Weights of a small GPT-style language model, trained from scratch on English Wikipedia: RMSNorm before each block, capped logits.
Each number is 128 + 32 x the weight over its row's rms, rounded and kept within 0 to 255. Layers, rows and columns count from 0. Numbers have three digits each. The size before them is the row's rms in percent of the matrix's.

# layer 5 attention output, 64x64, rms 0.075, rows 0-63, columns 32-63
100:160102128117134174161115098118116172143153104125175111136138176195102158118139094181168114148129
079:123179152110073158157073093149142151165142129178098187078126192160119153072142157109155174166131
107:133154102164126119134163135119137109089123123067163130217160143106145098127107152138118079102189
089:102200174117106128118105130153096233112076149128156121141129146166086134181135115140100121140130
086:114130099085170085157164149067153137110139100075168165191147109130114140084118151139078143092153
095:113128109111205109115132172112105124119100158134066115206169060087092107147140074104078127118097
094:167107154124131113127151123097080181126113084105128069107112148087101157103151137123109171103154
097:151105139114101171102126128145174137072171119132124117091109175108070094131144081140123095128168
106:140095082158138101103175133150110097154242124168077134088155109132108118127164169100125102092166
101:094163130137104148134108117112192128108097075134146105131131100144157157161169150189067148101078
098:111206128124134152083124145091136119146082117114156139139162140105119067140103150145143084151070
115:134129056095122163128162109156130128134135147109050117131096145098111099109110140156066121128136
100:173103108164128154065117085132116134107130114146173077120176124116128171158113102142175118178115
091:130119133127152117072126134181165141141128119124144146150049117164085114139113166140126219093204
091:116136117112123119221169132118139099138111148069109115153123122119133113108185124119155146141134
103:144146175139069174083127056135146122085128095162129129181131155156122149120188153132116064087121
097:110139150121125146156149163137128138142142090137179205121102126080090178138140138134160110152181
113:124113070091101143087144133147114131073177168132109215120107130138090133113123118088152190116101
096:113126111114120174175080112084146191166094130126105145160184162146114142180170112120169109148144
093:129088199135176116182113108165135131087132149156105161112103119137131164145157146175104094113155
096:159165152122129168097143112178088147122109155197156164119101112091085129080064160123148177179117
096:123135130089186108192103133123157128154134159055132108102148142089110148148148155154205149092105
115:167125116100051152103133123129102076124128123096142149127084168130128141137074160182187125152092
098:145124105094137136174183122114163120101154155102167152139137137107124121115070157165138147147099
102:152139161166109108169127060109124138090156142084121126135109153106091118189092161160154078130142
103:171119107152146099081096107124105117190090151127123134146159081107085130169088094105169146117128
111:083131140090155132145086145156109152145086152095093171077071165170111154103145207120130148117151
092:117098164176124163165081073108130110103110105107134144095144162130125186071103145072134174140167
072:170152149133178111127129120092128135101179068137130099127160124135126086080206106101120146130115
121:090148110081110147098154151178115100170114165106114153149126140198148141108141118179140168124117
103:144154148089178113146107118142121105198141161129082213096110139093159182132117131133199090149092
115:126087142155087150136128159121134102094158076139166096074167180093157109112144130134112060119121
095:156132142118109165111136085123158108107105168127116116142099124145131152135121144144094148112168
086:121142117095135118125166176124125140139131158182146170144123156123166117100127095121105138137121
096:084117149160149145166111125112152153117136129166175089087115122116125134063113057066046117096125
108:068080177132134109122142139116149150130140085102112161137173094124091087162130131106118136192133
089:143135070123189113145152106134156118121147148105151143123217126186122116105160145197096137150096
089:172152134102118118115133114132166165164170175144130204112124166171149123125101195127134186066130
105:089149141197045159088128106173138119114188131105120120098137133141130134129130098099091132185104
090:112104150193124116134164110146091162137158129140130113130109150120121216122146094145095140119117
092:100125135147143151142059097163089141107121107155084107141091100051214142151144098139187115152114
098:120141135097165112120121154145101180117186202149078089112109135119119123097170148102071128152107
113:133132113148149098148126095125119091104095187079073163174094136128066119127175148127155139081111
106:100092098167105131132120116155159205164113140156163120128115066116088133129135144150113145091120
102:136066147141124160126154113068099165090065115044108114115126108108147087117135125165096131091159
091:179187160108157119131126081130097162137145149128103121066135143130097148175066183093127120099148
102:121122158113183105070120153134144103196095113117175145207089161122134183119085171113163146133141
094:138132159132161142137155160174121112141085148143158161090176144114127155118154081151168132157133
097:114102085146133097093168130125176075112182159149100057115122102163166071106098079068078106134139
111:134121128130193099101095140114112152107099162138113177189112157126127155103143073118102148145105
099:162178160110158139102103122180148087159094111096115121128140157134128139072094166194119100163166
101:152127127134115120195140136137062106158137135163078119052119104135150115091124105176086097150179
092:131139097121171149103142093085139091086115127162169141128133154144101134169114110078168139097097
108:196183134167072111103119125147177148108187162165160121148164196115123098057122127147171134154118
106:125136128119146116134111099124117133077087093090079146093125097083154129161144129104144133129095
094:142112071088087124154117117168097098132109144143172176125109174152124119077046120146194107063088
105:098147148092086131145110169169125181159105103110171123120197148151171095149121200145231113162116
103:115103178158145079145112111156143132061070171152111159187105140079104137105096068169085111117119
114:081180131109151085115088116120132143137120096136108172114121194156171141096159110112108105103191
118:127122140116107149120116135120111138105162132141093134133135113164175013144142124102125224111100
075:140128123108138131076160157172150065121171148145113135073132095134102125173111123157074089163146
105:112132145181132151078084116195133120097134175160167115097100147147162143126097143128143162171101
115:116153121078157081148159154121137134114053079095077156166038117097095138161135157114100170147181
098:158157158162074126140118081184126085164143170117086149078107144136111104071108086164129135161064